{
  "norm_place": "pre",
  "optimizer": "adamw",
  "warmup_steps": 283,
  "decay_shape": "square",
  "batch_tokens": 16384
}
Each number is 128 + 32 x the weight over its row's rms, rounded and kept within 0 to 255. Layers, rows and columns count from 0. The size above them is the row's rms in percent of the matrix's.

# layer 12 MLP down, 96x384, rms 0.189, rows 0-35, columns 192-383
size [ 92 132  99 101  90 113  98 105 101  94 100 106  94  92  99 100 102  94 168  92 101 104  98  96  99  91 101 101  88 101  94  92 100  95 101 103]
[[117 130 122  96  73 134 172  96 127 155 130 112  87 113  83 105 138 119 118 156 138 110 126 106 156 145  61  89 136 107 141 213 119 127 165 132  72 143 117 150 118 144 129 119  92 146 169  97 125 102 127 138 219 140 105 152 108 149 107 144 100 146 137 105 143 134 149 124 116 146 122  93 152 119 113 148 163 149 164 105  59 115  93 154  94 116  95 170 107 101 161 141 134 120  95 120 118  98 153 161 183 122 159 147  87 138 158 162 116 139 133  49 119  92 156 158 133 125 138 100 166 123 128  62 113  57 129 147 125 135  62 132 121 174 166 156 127 157 167 108 108  99 122  80 135  98 107 129  92 130 118 105 159  99  82 139 132 126  77 185 128 116 162 135 135 121 184 105 126 107 143 154  94  57 205 129  75 110 108 116 152  96 112 141 133 155 136  95 186 187 106  91]
 [ 96 116  99 105 200  76  82 124 133 183 125 148 145  80 110 144 113 172 181 118 112 163 133 162 180 147 162 104 151 189  55 152 106 102  74 140 137 156 132  93 119 155  90  59 152 126 101 143 122 147 129 110 174  89 127 125 175 100 118 116 165 113 118  91 144  79 107 106  97 166 104  85 136  97 175 155 117  40 100 168 188 174 135 116 128  99  96 166  98 130 117  46 134 124 139 160 109 122 126 173  94 153 147  97  63 114 102 138 138 136 144 101 132 159 122 127  76 189 163 162  73 116 159 159 160 166  75 123 102  94 148 146 125 121 129 113 165 109 141 109  95 145 192 110 189 167 182 130 128 127 111 117 193  99 116 164 122 143 162 113 165 166 108 157 166 102 138 114  89 187 119 139  39 123 130 101 131 176 131 182 162 129 116  98 114 128 174  98 145  69 104 125]
 [181 116 163 141 108 143 134 140 182 153  95 115 120 132 171 132  86 127  86 115 136 143 163 103 169  95 118 120 146 122  35  97 148 112 104 165 141  77 108 121  82 135  96 184 153  96 151 117 133 124 126 120 102 187  91 116  86 108 126 147 151 147 143 108 143 137 160 125 153 106 135 137 153 212 150  90 139  71 107 107 119 111 140 102 151 155 106 106 124  81 155 161 131 124 136 135 151  17 130 143 105 106  32  67 150 145 167  88 149  96 146 125 133  85 147 155 171 116 124 129 125 123 156 144 144 165 152 135 195 134 114  97 101 123 146 121 122  92 151 193 116 224 160 112 106 131 118  90 157  94 130 161 126 103 178  79  82 118 126 132 144 108 158  85 167  93 100 164  94 136  73 116 127 107  77 105  88 133 106 154  62 115 175 144 139  73 185 126 105 161 136 164]
 [110  63 138 110 141 148 110 115 155 201 118 136  78 132  96 189 123 119 133 124  56 102 156  60 113 145 114 120 137 102 126  85 185  99 105 194 124 144 152  86 163 185 195  66 122  72 118  86 128 124 129  79 141 154 115  97  91 161 161  88 168  63  64 155 128 113 108 115 126  89 149 116 100 106 139 128 123 106  90 164 146 152 120 113 128 150  78 126 156  82 194 119  80 137 177 143  98 155  83  71 120  73 180 163 107 138 104 122 121  82 133 117 108 112 106 154 161 150 105 203  81  70  97 172 136 115 140 141  60 137 129 178  63  99  47 119  66 122 146 149 120  89 176  79 203  37 134 152 110 159 190 136 110 125 144 111  82 181 179 153 107 125 139 127 137  96  61 109 139 133 187 173 108 115 116 130  88 131 139 114 155 127 157 112 159 146 101 123 108 111 106 117]
 [130 134 159 134 114 124  78  91 129  81 113  78 187 162  77  99 119 117  88 137 187  68 116 155  89 107 136  27  89 155 130 108  86 156 144 120 101 108 139 149 146 124 151 120 147  99 179  86 137 147 147 142 189 131 175 143 166 141 135  97 187 115 146 140 108 175 102 126 137 161  72 120 117 117 200  98 105 150  95 139 119  87 167 139  61 133 132 131 106 154 143 166 153 104 143 143 147 164 124  59 142 150 139 221 137  98 175 172 167 105 127 129 139 108 108  83 146  89 128 152 108 109 149 168 121 143 148 116 103 103 166 127 138  83 112 145 168 114 107  36 141 142 119 126 148 127  85 112 100 127 143 113 136  71  74 133 173 164  89 132  73  99 102 148 114  79 150  64  66 145 167 149 113 130 105 149 182  80 154 118 143 104 114  85 115 178 237 122 127 142  97  65]
 [117 119 138 143 124 158 126 155 140  75 148 113 152 165 131  87 144  86  96 128 186 155 138 172 140 186 130 138 133 138 110 106 137 132 145 139 134 143 108 204  99  73 123 150 194 100 117 119 147 120 135 140  97 224 155 146 118 167  92 147 147 132  94 132  91 148 187 138 158 172 132 112 144 174 124 122 113 154 168 107 171 132  98  97 143 135 133 136  97 122 168 154 129 129  96 103 203 167 154 162 126 117  63 124 187 120 162 127  86 156  78 130 166 124 120 120 139 122 118  63 188 105 132  67 200 133 157 103 123 136 167  89 119 152 103 172 124  98  86 153 152 149 139 133  11 120 170 128 150 147 160 155 154 106 110 118 134 146 124 134 162 140 149 105  93 137 108 136 137  98 101 216 133 167 145 135 108 128 122 106 133 156 149 109 138 158 195 115 109 119 142 103]
 [119 135 152 140 132 142  86 139 152 142 134 149 157  99 118 119  90 139 100 102 156 138 131 155 208 109 148 108 174 139 206 171 202 102 157 202 117 117 172 173 191 186 167  97 105 116 108  62 107 154 105 181  58 128 151 158 119 162 176 118 166 111 154 104 145 131 159 120 110 120 101 155 130 167  99 192 186 156  60 188  93 179 144 154 148 173 102 140 106  65 150 138  97 134 158 101 105 192 128  78 136 106 115 255 129 178 112 127 140 136 151 150 190 143 147 166 121 150 104 101 147 124 138 149 154 120 104 174 235 134 137 164  94 157  91 132 126 102 135 186 163  70 112 160 117 141 155 180 119 128 118 156 162 132 160 141 130 163 133 104 108 166 146 160 187 109 126 128 114 146 181 139 121  90 135 127 176 175 175 146 152  96 103  99 147 146 157 159 170 150 145 121]
 [ 98 116  78 143 109 149 147 122 151  96  94 127 128 153 159 174 214 156 128  96 150 187 130 154 181  81 159 136 134 147 127 142  99 216 121 127 134 155 100  76 155 103 165  80 155 152 118  91 141 136  77 134 105 149 204 126 118 161 145 103 232  63 141 146 131 178 154 105  71 120 131 108 112 166 174 135 158 125 142 127 124 135 207 108  96 155  97 158 175 166 168  97 108 105 123 153 129 194 139 137 117  79 105 137 108  75 138 142 106 152 156 120 138 162 115 178 145 165  72 156 106 175 118  99 164 168 146 138 149 138 145 127 139 156 129 132 154 155 136  88  70 114 197 137 118 149 118 123 141 197 126 162 132 140  71  97 152  87 130 129 155 113 107 155 145 122 155 162 149 137 121 152 145 112 180 108  96 129 165 173 178 136 111 120 101  88 138 141 136 169 142 160]
 [166 177 201  86 130 149 121 110 101 108 109 166 139 144  95  96 188  69 118 146 136 132 179 138 184 160 142 135  82 120 111 194 129 153 133 137 132 108 119 132 164 137 164 124 155 200 125 185 110  97 143  53 170 140 166 106  92 130 141 132 130 133 158 154 127 127 119 126  96 145 119 143 130 124 131  64 113 109 172 121 132 119 156  93 113  91 157 135 182 132 144  68 141 195 155 136 152 148  99 160 117 131  87 108 183 138 103 165 118  96 165  60 186 129 144 100 126 126  32 144 108 127 131 138 112 128 138 134 152 108 220 130 147 102  74  88 152 134  91 177 149  94 168 157  58 180 128  92 159  89 125  87  96 165  83 147  88 110 133  65 144 104  98 131  56  81 121 125 154 105 114 117 136 130 161 117 146 150 110 165 116 159 125 141  99 183 108 130  85 141 129 117]
 [117 119 143  71 154 133 121  99 156 152 119 161 180 101 115 146 126 107 102 160 119 144 110 121 116 128 115  99 102 158 183 158 117 116  99 141 153 143 122 125 108 158 144 179 117  97 159  90 165 117 116 174  98 139  48 105 120 139 171 139  89 109 175  89 146 148 124  70 115 115  91 136 160 122 178 110 166 162 155 119 119 122  63 121 153 133 160  98 125  73 124 100 120 139 108  90 168 139 174 105 107 185 146  72 132 156 143 129  94 132 161 149 141 156 129 156 127 132 174 222 147 159 157 124 121 109  94 169 106 155 192 131 139  74 102  71 142 144 150 135  51 110 151 114 106 138 129 165 119 133 111 127 158 112 143 100 107 136 154  94  92 167 148 135  79 141 148 134 107 106 144 166 153 137 120 114 111 140  66 116 108 137 131 111 102 106 143 124 127  81 154 138]
 [117  89  67 140 102 169  79 140 122 181 135  62 100  97 133 142 143 116 107 236 157 146 121 173 164 164 129 134 144 167 134  79 125 124 131  71 125 169 111 127  62 152 115 132 131 100 218 128 159 100  94 123  73  67 157 117 137 118 162 113 200 103 130  80 114 149 139 183 100 121 137 140 106 126 173 144 158 138  64 167 164 128  95  97 152 122 119 137  63  96  72 187 168 139 116 142 135 139 134 197 122 106  67 192 153 147  80 136 120 146 133 167 156 143 116 168 143 142 196 134 145 100 121 142 136 135 128 105 141 135 124 154 119  40 114 153 156 156 123 126 166 206 184 183 146 135 101 114 109 117 144 191 194 170 103 109  90  68 135 165 101 101 154 135 169 165 127 108 108  96 123 157 111 135 105  87 117 122 154 147 173 136 122 105  91 107 232  96 151 150 140 120]
 [ 97 171  63 124 124 168 126  89 110 149 138 183 147  98 124 119 133 141 126 127  97 113 196  99 133 205 163 115 122  85 149  97 109  75  92 180 115 130 114 138 157 144 169 117  59 139 104 127 223 195 158 159 113  85 164 163 152 135 162 133 164 149 110 158 130  70 111 156  53  32 143 173 162 116 108 118 153 133  81 137 173 108 144 138 127 120 148 184 109 168 173  88  86 183 165 158 136 102 164 104 187 130 179 126 140 135 131 151  58 155 134 127  56 164 104 124 108 132 165 151  96 153 174 124 177 126 102 118 141  85 157 185 141 131 178 147 146 109 152 178 120 198 142 127 113 125 119 135 151  94 141 162 145 151 165 135 145 123 127 150 120 145 138 155 152 130 172 132 161 112 184 171 100 157  69 134  53 139 112 105 157 156 157 149 162 150 117 140 170 144 134 119]
 [157 144 104 150 119 137  78 161 150 175 108  88 132 129 104 161  81 104 177 161 119  71 106 144 169 148 126 123 185 108 177 118  85  95 102 150 132 149  84 180 138 176  93  81 124 154 101 122  97 137  69 139 134 173 121 120 117  93 148 154 132 145 143 103  77 144 126 112 125  62 164  70 144  93 132 131  99 126 153 155 145 138 105 149  95 136 128 122  91  98 157 120 103 114 128 137  94 166 112 147 148 152 143 210  85  81 143 130 108 147 160 163 182  79 194 139  80  92 100  92 171  85 121 235 148  94 141 148 127 138  91 127 143 111 111  95 130 117 155 155 127  82 105  58 187 130 125 140  69 155 170  74 112 126 127 138  83 155 149  76 146 111 134 156 137 121 130 112 165 125 126 128 125 161 147 101 121 127 156 120 126 120 156 115 174 171  82 192 100 162 129  76]
 [153 124  88 113  93 165  21  94 129  64  99  83 159  87 178 131 157 106 156 119 148 163  87 121  78 162 188 160 131 114 144  72 141 109 196 152 164 157 143 136 127 108 125 147 121 175 100 145 114  92 210 182  55  73  80 118 173 151 100 151 144 159  85 134 135 107 147 130 100 112 169 119 111 100 137 142 153 124  79 188 158 138 150 175 169 145 160 127 158 159 156 105 115 107  88 114  90 218 101 111 153 137 199 109 120 161 138  93 124 128 149 101 149 114 124 154 159 120 138 140 153 105 132  67 142  93 118 100  70 110 120 140 150 157 141 124 124  98 111 109 134 187 151 130 114  88 107 152 136 102  75  93 133 117  88 155  98 140 127  75 135  81 181  88 144 178 157 116 109 132 190 117 123 114 167 108 128 129 126 152 185 140 155  99 223 103  70 146 118 161 103 122]
 [123  95 152 157 172 118 115 106 168 118 153 100 112 138  71  99 131 127 153 162 124 138  96 180  79 134 125 173 139  99  80 110 144 138 203 100 140 133 112 109 129 117  86 126 145  79 152 130  87 135 124 140 212 166 112 138 115 106  65 144 126 166 177 137 112 142 170 156 166 149 158 108 159 146 131 138  79 143 227 118  99 154 103  83 144 154 124  92  74  80  82  71 100  86 105  88 138  75 202 153  92 135 165  78 129 102 149  79 166 144 112 119 141 127 165 139 127 152 181 101 109 164  71 176  97 139 133 175 118 108 129  78 138 128 127 147 121 110  82 120 138  64 114 119 164 118  78 129 125 148 152 115 120 155 141 133  87 146 149 113  91 111  69 102 117 147 136 163 130  80  81 123 109 141 161 122 172 133 120 144 114  77 118 131 103 131 171 112  49 162 136  80]
 [132 140 139 116 165 120 114 160 127 142 172 127 151 203 114 117 205 102 146 133 162 148 147 141 128 163 108 139 140 124 147 150 109 140 151 110 114 154 140 129 125 150 118 125 158 152  86 151  47 176 109  54  97 103 154 129 107 112 123 157  83 168 161  66 161 115 161 153  70 111 192  90 141 144 140 149 102 142  73 107 106  88 130  91 146 122 120 101 119 109  87 125 147 112 123 131 120 233 113 130 138 188 134  43 117 134 116 163 204 125 143 122 112 131 121 169  92 120 148  58 140 116 150 116 121 134 112 113 168 128 164 110  67 116 134  57 216 126 109  91 144 157 122 149 122 104 167 133 151 159 129 121 184 115 131 125 142 152 176  76 148 101 149 112 133 154 110 149 116 133 128  89 158  82 172 131 230 157 139 184 117 124 136 140  82 121 138 108 150 132 159 168]
 [159 120 163 103 156 156 212  95 140  89 123 160 146 163 169 111 171 146  40 158  97 152  78 105 137  89 140 128 144 132 102 111 142 118 140 151  84 160 133 154  76 162 118 120 119 106 131 194 149 191 147 139 118 125  86 132 140  63 141 158 185 140 141  90 136  98 180 138 158 142 108 136  88 155 209 119  75  97 176 151 125 101 136  63 108 129 143 135 112 159  98 109 132 164 128  63 186 112 158 130 120  88 126 112 102 166 195 131 161 152 132 191  98 160 158 133  99 124 122 194  89 126 126 183 131 146 183 142 151 153  76 108 174 123 145 155 156  98 111 100 123 138 133 163 111 114 102  95 194 101  88  63 159 153 161 138 157  79 135 189 137 116  73 135 161 203  89 140 167 132 130  80 130  93  53 122  93 132 144 125 123  90 130 118 119 201 191  83 113 105  98 122]
 [145 149  69  76  82 142 113  89 153 155 138 115 156  99 115 140 151 141 109  61  80 114  95 120  75 148  96 123 100  84 127 148  36 102 122 176 135 139 121 133  81 110  92 130  63 137 128 154 188 131 112 192 123 163 106 106 108 109 148  92 152 100 118 117 193  78 158  41  89  60 151 101 147 117 179 139 157 136 167 135 123 143 106 144 136 129 110  90 159 135 153 191 152  90 161 104  93 104 135  93 102  93  84 148 130 116 119 157  77 143 133 120 107 123 111 120 127 107 165 152 116 160 159 194  91 138 118 149 166 106 136 104 122 107 165 146 111 168 118 140 142 144 120 116  96 124 112 114  83 139 148 157 100 140 237  49 201 143 117 115 109 202 125 123  92 137 112 127 143  83  92 131 134 103  50  98 123 116  93  98 102  94 112 163 138 125 136 125 105  76  93 179]
 [141 145 175 104 115 142 132 137 111  85 128 131 139 141 127 178 176  89  92 120 111 101 145 103 159 155 104 141  80 152 109 206 107 167 159 115 113 115 124 191 173 127 138 140 115 114 137 130 118 156 177 137 119 217 112 143 142 226 124 127 104 121 133  96 139 137 168 128 170 127 120 113 165 151 148 144  89 236 170  68 133 111 104 164 114  84 197 102  98 145 157 117 119 126 139 118 131 117 147 136 141 127 134 124 178 107 163 149 146 133 139 113 122 171 124 131 141 136 126 105 191 176 134  79  89 135 225 144 135 107 111 101 154 156 102 206 110 162 112 164 158  95 130 152 175 143 108 149 139 119 109 142 181 119 182 131 134 152  94 169 114 128 104 144  96 119 155 110 136  71 117 167 195 146 207 147 119 109  50 124 135  81 136 111 100 143 140 196 100 170 136  95]
 [ 84 147 105 153 157 153  97 121 147  77 112 151  90 167 121 145 135 164 167 109 127 157 140 143 148 107 142 153  81 137 157  56 115 183 132 104 157 115 149 123 140 111 138 144 121 167  98 119 143 114 166 125 146 135 145 130  96 178  92 142 139  73 191 109  97  94 117  91  97 151  80 106 144 115 147  27  92 131 184 118 172 138 106 110  89 101 139 158 167  78 164 176 124 194 157 140 105 106  97 160  73 103 138  88 116 137 155 162  92 136 129 137  77 134 114  80 124 175 167 107 137 156  91 147 148  89 102 132 161 117  92 209 139 106 107 118 115 144 134 163  98 169 148 139 110 150 130 118 106 126 155 131 190 112  85 134 130 162  80  99 154 121  96 119  89 158 111  94 129 121 175  93  94 170  80  95 119 121 126 135 158 168 114 186 110 114 137 190 119 150  95 130]
 [162  64 117 207  91  96 140 143 133 105  89  97 159 100  76  76  96 124  85 181 124  95  25 145 148  49 142  31 122 129 155 120 161 103 145 120  93 109 122 140 112 152 154 177 138  98 120  45 128 140 161 122 127  99 134 102 116  98 120 102  94 136 147 153  80 124 133 129 107 117  98 181 152 160 139 104 132 126 246 127 136 109 129 131 119 127 132 103 148 128 140 101 153  10 169 116 102 149 139 114 135 161 109 162 106 160 118 126 143 102 117 168 106  85 110 137  92 110  89 143 141 135 163 121 123 124 165 135 117 175 154 108 117  83 116 107  68 103  97 214 120  81 104 140  86 152  52 147 159  99 107  69 143 128 130 117 222 100 115 130 128 141 101  75 139 108  88 126 136 140 151 103 118 152 160 152 168  82 100 123 102 154 171 137  85  95 103 142 139 127 106 164]
 [134 184 134  81  91 137 155 143 117 133  97 156 128 141 116 142 153  97 103 165 176 104 181 153  49  99 100 122 106  96 117 142  82 136 157 115 122 111 124 108 115 176 115 123 159 147 122 156 176  37 159 187  76 121 128  74 120 122 167 126 157 119 114  94  89 135 163 130 146 113 155 145 174 140  80 133 141 142 125 112 138  95 134 169 149 123  97 109 134 132 130 140 175 112 133 128  76  81 172 141 219 156 135  77 125 118  86 115 104 121 140 112  88 126 144 138 158 100  71 152 185 180 154  56  93 106 124 173 136 160  80 182 101 116 190 119 115 175 116 137 119 136 101 174 160 122 110 153 199 108  70 133 174 127 123 184 101 105 120  85 114 175 146 154 138 170 224 105 132 129 125 144 145 144 196 142 112 108 122 115 124 147 120 149  91 132  41 155 117 120  95 133]
 [159 124 133  73 159 118  89 101 191  84 148 130 120  96 144 152 117 120  96 157 144  85 129  91 144 157 155 102 140 145 107 121 178 132 133 113 115 120 132 153 116 141 104 115 153 116 143 117 191 144  94  99  52 170  76 129 110 110 172  85 106 152  90 110 174 151  55 183  94 128 136 137 125 196  24 148 124 121 220 169 129 169 158 125 154 118 126 121 124 144 119 123 164 102 133  89 163 179 133 142 139 121 122 116 155 118 128 145 169 145 110 136 133 125 122 136 129 115  89  60 120 146 137 117 149 177 156  87 104 128  78 108 152  94 135 144 165 100 106 139 117 157 146 116 111 131  98 107 141 127  62 122   3 108 146 171 120 147 175 126  93  68 190 126 178  83 115 173 109 130 140 178 133 129 199 146  98 124 147 146 110 169 147  95 172 102 249  98 139 113 136 119]
 [126 142 135 187 160 157 162  83  77 147 105 152 123 105 131 177 136 134 115 117 114  82 115 146  90 125 113 164 101 128 146 150 180 120 150  91  90 120 158  81 130 167 113 128 153 157 106  87 103 138  91  97 132 103 214 137 130 105 139 119 150 166 117 145 156 156 140 140 164 194 100  61 136 136  95  89 114 118  91 122 115 118 115 106 142 151 142 156  95 177 158 106 109 113 113 171 200 120 104 178 127 100 177 137 152 146 117 163 127 137 162  94 197 133  98 178 143 119 162 121 138 187 107 156 155 136 117 120 169 112  79  46 126 175 100 176 136 175 104 173 123 150 168 152 132 100 169 136 133 106 164 167 151 159  85 130 139 147 104 161 182 123 128 128 119 113 114 127  77 170  88 127 135 109 117 149 133 139 130  50 172  41 187 115 128 129 148 165 147 133 128 109]
 [146 139 135 144 120 110 109 149 123 105 113  80 102 131 124 128 139 105  93 180 102  66 138 137  70 108  28  79 105 116 170 115 154  91 185 111 192 123 181  94 147 146 120 163 168 165 195  94 113  92  95 118 141 131  98 104 124  85  93 145 131 138 148 103 153  87 135 114 108 137 151 115 151 143  89 129  97 113 120  69  65  91 152 166 143 101 137 102 172  89 160  20 148  90 156 160 141  64 172 117 170 148 136  75 125 126  95 196 113 138 108 128 189 112 127 151 158 136 127 109 112 159 100 131  90 144 102 197 121 133 107 105 107  96 125 130 107 126  93 140 105 130 118 177 114  84  93 165  94 147 145  94 118  98 207 178 145 116  79 152  84 185 107 118 135 135 210 116 134  97 160 142 105 108 139 193  58  94 114 111 132 144 106 124 125 156 123 125 158 121 118 170]
 [125  98 200 177 122  74 150  86 118 110 102  99 102  88 107 147 146  85 163 126 154  94 168 110 125 115  89 105 122  73  84 136 174 105 180  75 134 133 148 148 110  93  89 179 109 157 141 152 165 116 138 140  92 104 123  98 125 107  59 161 154 134 119 140 142 121 162 119 125 118 202 177 144 125  94  96 143 143  94 141  99 146 210 132 134 157 171  90 212 150 149 156 108 100 151 155  42 130 166  97 102  99 158 123 147  86 118 206 152 109 192 123 146 164 146 114 219  88 101 126 145  85 138 195  90 135 112 168 127 137 136 139 136 160 158 132  93 140 123 190 168 107  63 155 124 118 104 125 195 148  58 141  73 120 147 128 123 114 135 136 114 105  79 138 119 102 161 137 110 116 108 159 170 129  99 172 159 135 134 130  91 157 100 109  78 144 108 170 142 142 147 197]
 [147 100  93 126 136 102 127 155  54 144 113 157 111 118 110 155  88 156  96 103 109  94 151 122 141 108 114 119 128 116 130 132  34 132 126  94 164 112 141 142 159 160 137 141 103 166 180 125 125 128 137 160 156 115 167  95 119 115 112 105 120 120 134  75 151 145 139 135 127 102  74 125 155 113 143 120 167 134  51 123 113 107 113  95 153 174 151 131 170 154 134 124 133 122 170 119 150 184  85 137 161 183 175 113 115 166 101 133 114 133 147 125 100 169 193 138 191 169 189  73 142 146 183 187  98  95 117 114  92 158 116 139 109 116 122  58 159 141 145 159 145 138  61 130  87 173 112 113 111 120 204 160 155 144  90  97 140 163 127  69 129 126 119 117 154 132 135 109  90 135 134 120 115 133 111 181 194 159 186 113 185 147  89 158 164 104 119 141  95  89 156  98]
 [146  76 145 187 121 157  93 132 127 114 121 105 140 141 105  61 104 116 149 122 152 116  73  89 140 134 169 116 113 143 207 163 150  80 102 158  98  96  60 148 124 128 166 139 127 122 149 153 103 134 128 100 238 167  74 122  92 126 139 138 132 122  87 155 183 119 111  80 197 128  89 174 126 151 154 126 108 107 200 112 142 119 120 139  88 105 130 139 167 120 156 248 146  90 151 146 118 181 137 147 160 106  44 127 155 102 104 139  93  87 103 156 161  91 104  93 124 104  86 169 139 139 134 175  82 108 132 144  51  60  98 169  94 163  89 161 102 160 175 142 163 110 115 139 125 151  81  93 171  92 167 107 162 171 117  76  78 111 116 184 139 137  91 159 117 111  19 139 182 160 118 127 120  85 214 156 165  76 157 131  95 129 161 170 141  97 186 111 140 161 127 124]
 [159 119 108 133  85 144 137  68 170 130  97 130 134  80 114 112 143  88 176 113 198  90 125  96  83 121 140 141 100 157  84  93  65 125 157  84 104 161 134 101  92 112 111 117 131  94 107  78 153  79 141 140 186  63 148 138  77  97 106 146 196  98 118  98 105 125  88  46 108 141  81  90 123 145 149 151  94  92 127 118 118 139 128 129 120  89 118  76 147 112 124  88 103 137 109 129 116  63  81 107 128 180 111 173 132 100 127 139 156 146 127 152  72 144 130 131 101 151 192 146 120 149 116 141 116 106 101 163 171 117 113 158 106 130 157 168 141 125 170 162 145  69 157 123 174 185  92  64  93 121  95 131 105 155 175 136 104 155 127 124 116  51 121 141 116 158  95 150 126 116  73 128 152 149 138 143 219 125 144 102 129 100  84 134 153  92  78 133  77 190 144 161]
 [119 118  90 186 136  72 154 150 140 127 102 195  92 116  88 159 123 178 174 163 124 186 130 123  61 120  80 137 135  87 135 184 105 144 102 142 135 109 147 109 124 145 173 121 133 164  84 174 125  86 148 131  72 182 100  90 118 114  95 173 122 103 117 102  82 136 148  87 181 105 108 173 134 149  59 119 131 108 134 106 112 115 136 159 144 115 113 156 120 139 155 112 157 166 186 121  89 106 102  79 110 170 191 154  99 117 164 134 118 146 183 123 105 129 151 111 148 151  97 141 126 121 108 121 127 119 144 131 118 127  96  94  99 143  92 136 111 149 143  91 162 113 156 146 156 161 100 137  98 137 150 141  90 130  73 154 174 123 150  89 176  76 119 104 112  50 102 153 125 112  73  87 123 181 152 144  56 122  87  75 107 165 155 190 106 227  30 159  83 143 104 146]
 [104 173 188  98 131 129 134 117  75 115 179 110  85 199 140 131 110 156 136 107 151 111  98 161 176 142 111 144 169 170 165 165 120 101 118 141  79  91 167  87  92 124  99 162 166 130 143 139  65 179 162 112  88  72  76 128 105 127 134  98  46 184 171 156  86 172 110 147 124 148 207  75 116  79 169 140 140 137 189 146  77  76  99  85 135 124 148 116 125 162 130  81  93 177 118 105 143 154  81 183 157  61 184 121 106 104 139 119 124 139 138 141  88 138  91 146  89 112 126 103 168 132 110 176 117 136 120 132 138 151 164 169 123 108 118 138 184 143  74  81  95 113 160  92 184 112 134 152 178 103 146 135 119 166 111 116 132 149 132  97 150 134 142  94 106 118 101 172 140 146  29 154 114 129 134 130 108 123 145 156 141 139 137 107  62 118 147 145 132 159 161  82]
 [120 117  99 110 141 106 143 101 134 115  66 155 133 106 125  83  85 161 119  62 115  94 131 147  96 165 180 142 106  88 135 106  84 113  88 181 160 163 102 156 196 159 111 172 120  41 113 104 166 130 103 139 126 111 124 143  98 130 163 131  97  82 122  71 165 129  83 105 215 154 102 156  80 150 149 133 173 140  75 154 178 142 126 199 118 113 130 132 153 123 140 116 162 142  95 139 147  69 182 104 141 165 172 174 150  99 127 123 103 142 113 102 148 193 155 142 160 125 144 106 143 158  83  82 128 106 145  82 108 155 115 107 137 128 105 110 112  94 135 107 163 101 116  97 168 154 164  95 120  87 189 127 139 100 137 102 113 136 125 186 160  72 139 103 131 111 133  97 106 108  78 212 141 127 159 124 132 117  93 129 133 175 126  88 147 100 213  75 114 139 166 123]
 [ 96  98  53 137 120 106 122 161 108 108 171 159 161 139 128 155 128 221 125  87 124 127 202 130 146 112  83  75 128 139 117 156 134 172  73 142 131 136 154 125 130 108 138 100 110 105 114 103 110 139 101  90  73 107 113  62 113 126 164  89 111 129 116 163 113 135  95 123 132  68 124 130  88  95 101 145 122 153 107 150 100 110 166 134 152 154  97 165 126  89 161 174 134  86  70 107  94  69  71 100 136  96 144  32 143 133 128 161 134 115 118  90 106 121 107 145 103  93  94 134 164 110  89 119  90 199 133 118  70 168 162 121  80 119 128 127 132 198 109 157 111 127 175 106 106  97 169 126 110 142 171 173 168 103  85 178 108 142 131 138 102 118 136  82 127 133 128 116 130 115 174  64 101 113 115  90 195 140 122 112 174 129 159 182 183 101 114 128 135 109 160 109]
 [147 136 118 134  81 120 175 116 155 116  99 147 112 101  83 118 106 167 162 197 186 141 107 102 138 130 124 144 141 128 198 165 120 192 197 149 111 141 124 189 127 135 107  82 127 161 157 154  93 218  99 148 153 129 167 132  92 104 141 120 153 121 137  76 150 132 141 122  73 157 117 151 179 106 117 151 173 151  91 125 121 158 113 154 101 113 147 168 107 192 152 126  79  87 127  82  88 142 102 134 168 131 168 127 125  79 138 111 150 103  90 110 135 145 158 147  87 152  96 124 150 118 152  85 137 108 157 114  85  78  99 147 158  89 130 116  89 135  79  27 117 146 135  34 194 130 108  78 155 137 115 121  98 163 139 109 119 198 103 154 139 142 145 111 141 137 139 102  74 116 137 141  99 157 121 130  76 141  85 129 124  75 173 126 101 143  83 163 115 124 116 156]
 [127 115 117 178 112 102 122 156 109 164 120 114 125 154 169 130 116 211 155  68 110 128  77 157 156 117 132 115 116 143 110 137 156  87  84 190 150  99 190 169 174 122 153 134 174 160 142 160 136 160 106 111  78  75 214  81 174 171 100  49 127 102 149 179 173 109 125  97  98 175 104 106 166  94  53 143 146 103 143 126 145 174 131 147 118 142 138 159 135 154 153 119 153 142 129 171  89  78 208 167 143 178 120 115 132 104 149 133 146 107 147 141 125  72 123 132 109 115  97 138 156 123 152  81 119 108 132 137  36 107 146 137 155 138 100 140 139 145  98 178 122 184 150 115  99  84 122 172 152 137  90 114 138 106  99 135 147 120 112 131 120 113 141 133 161 153 109  95 124 133 172 115 135 181  83 166 159 140 124 146 143  93 125 154 167  84 104 150 141 168 145 108]
 [ 66  89 158 152 190 127 134 115 109 196 113 141 154 125 135 138 151 123 171 132 103  79 127  95 134  71 113 146 193 103 175  69 123 145 135 107  97 129  99  95 117 151 142 122 124  94 102 126 100 157 120 103 180 120  89 121 149 155 106 119 114  85 172 145 123 126 122 126 103 124 123  96 115  89 132 162 112 156 196 122 101 120 119 109 166 134 101 133 142 125  94 140 140 121 117 131  71 125 177  68 153 114 195 200 122 147 133  82 104 129 161 124 162  87 109 134 158  74  91 178  98  73  88 174 170  70 144 156 158 151 128 163 163 108 114 145 142 133  78 168 136 125 125 132  90 137 126 118  84  94  72 172  95 157 131 162 146 144  99 107  49 143 124 100 103 108 106 163 157 103 103 129 105 137  54  56 115 139  88 125 125 129 140 117  75 125  93 126  88 142 155 118]]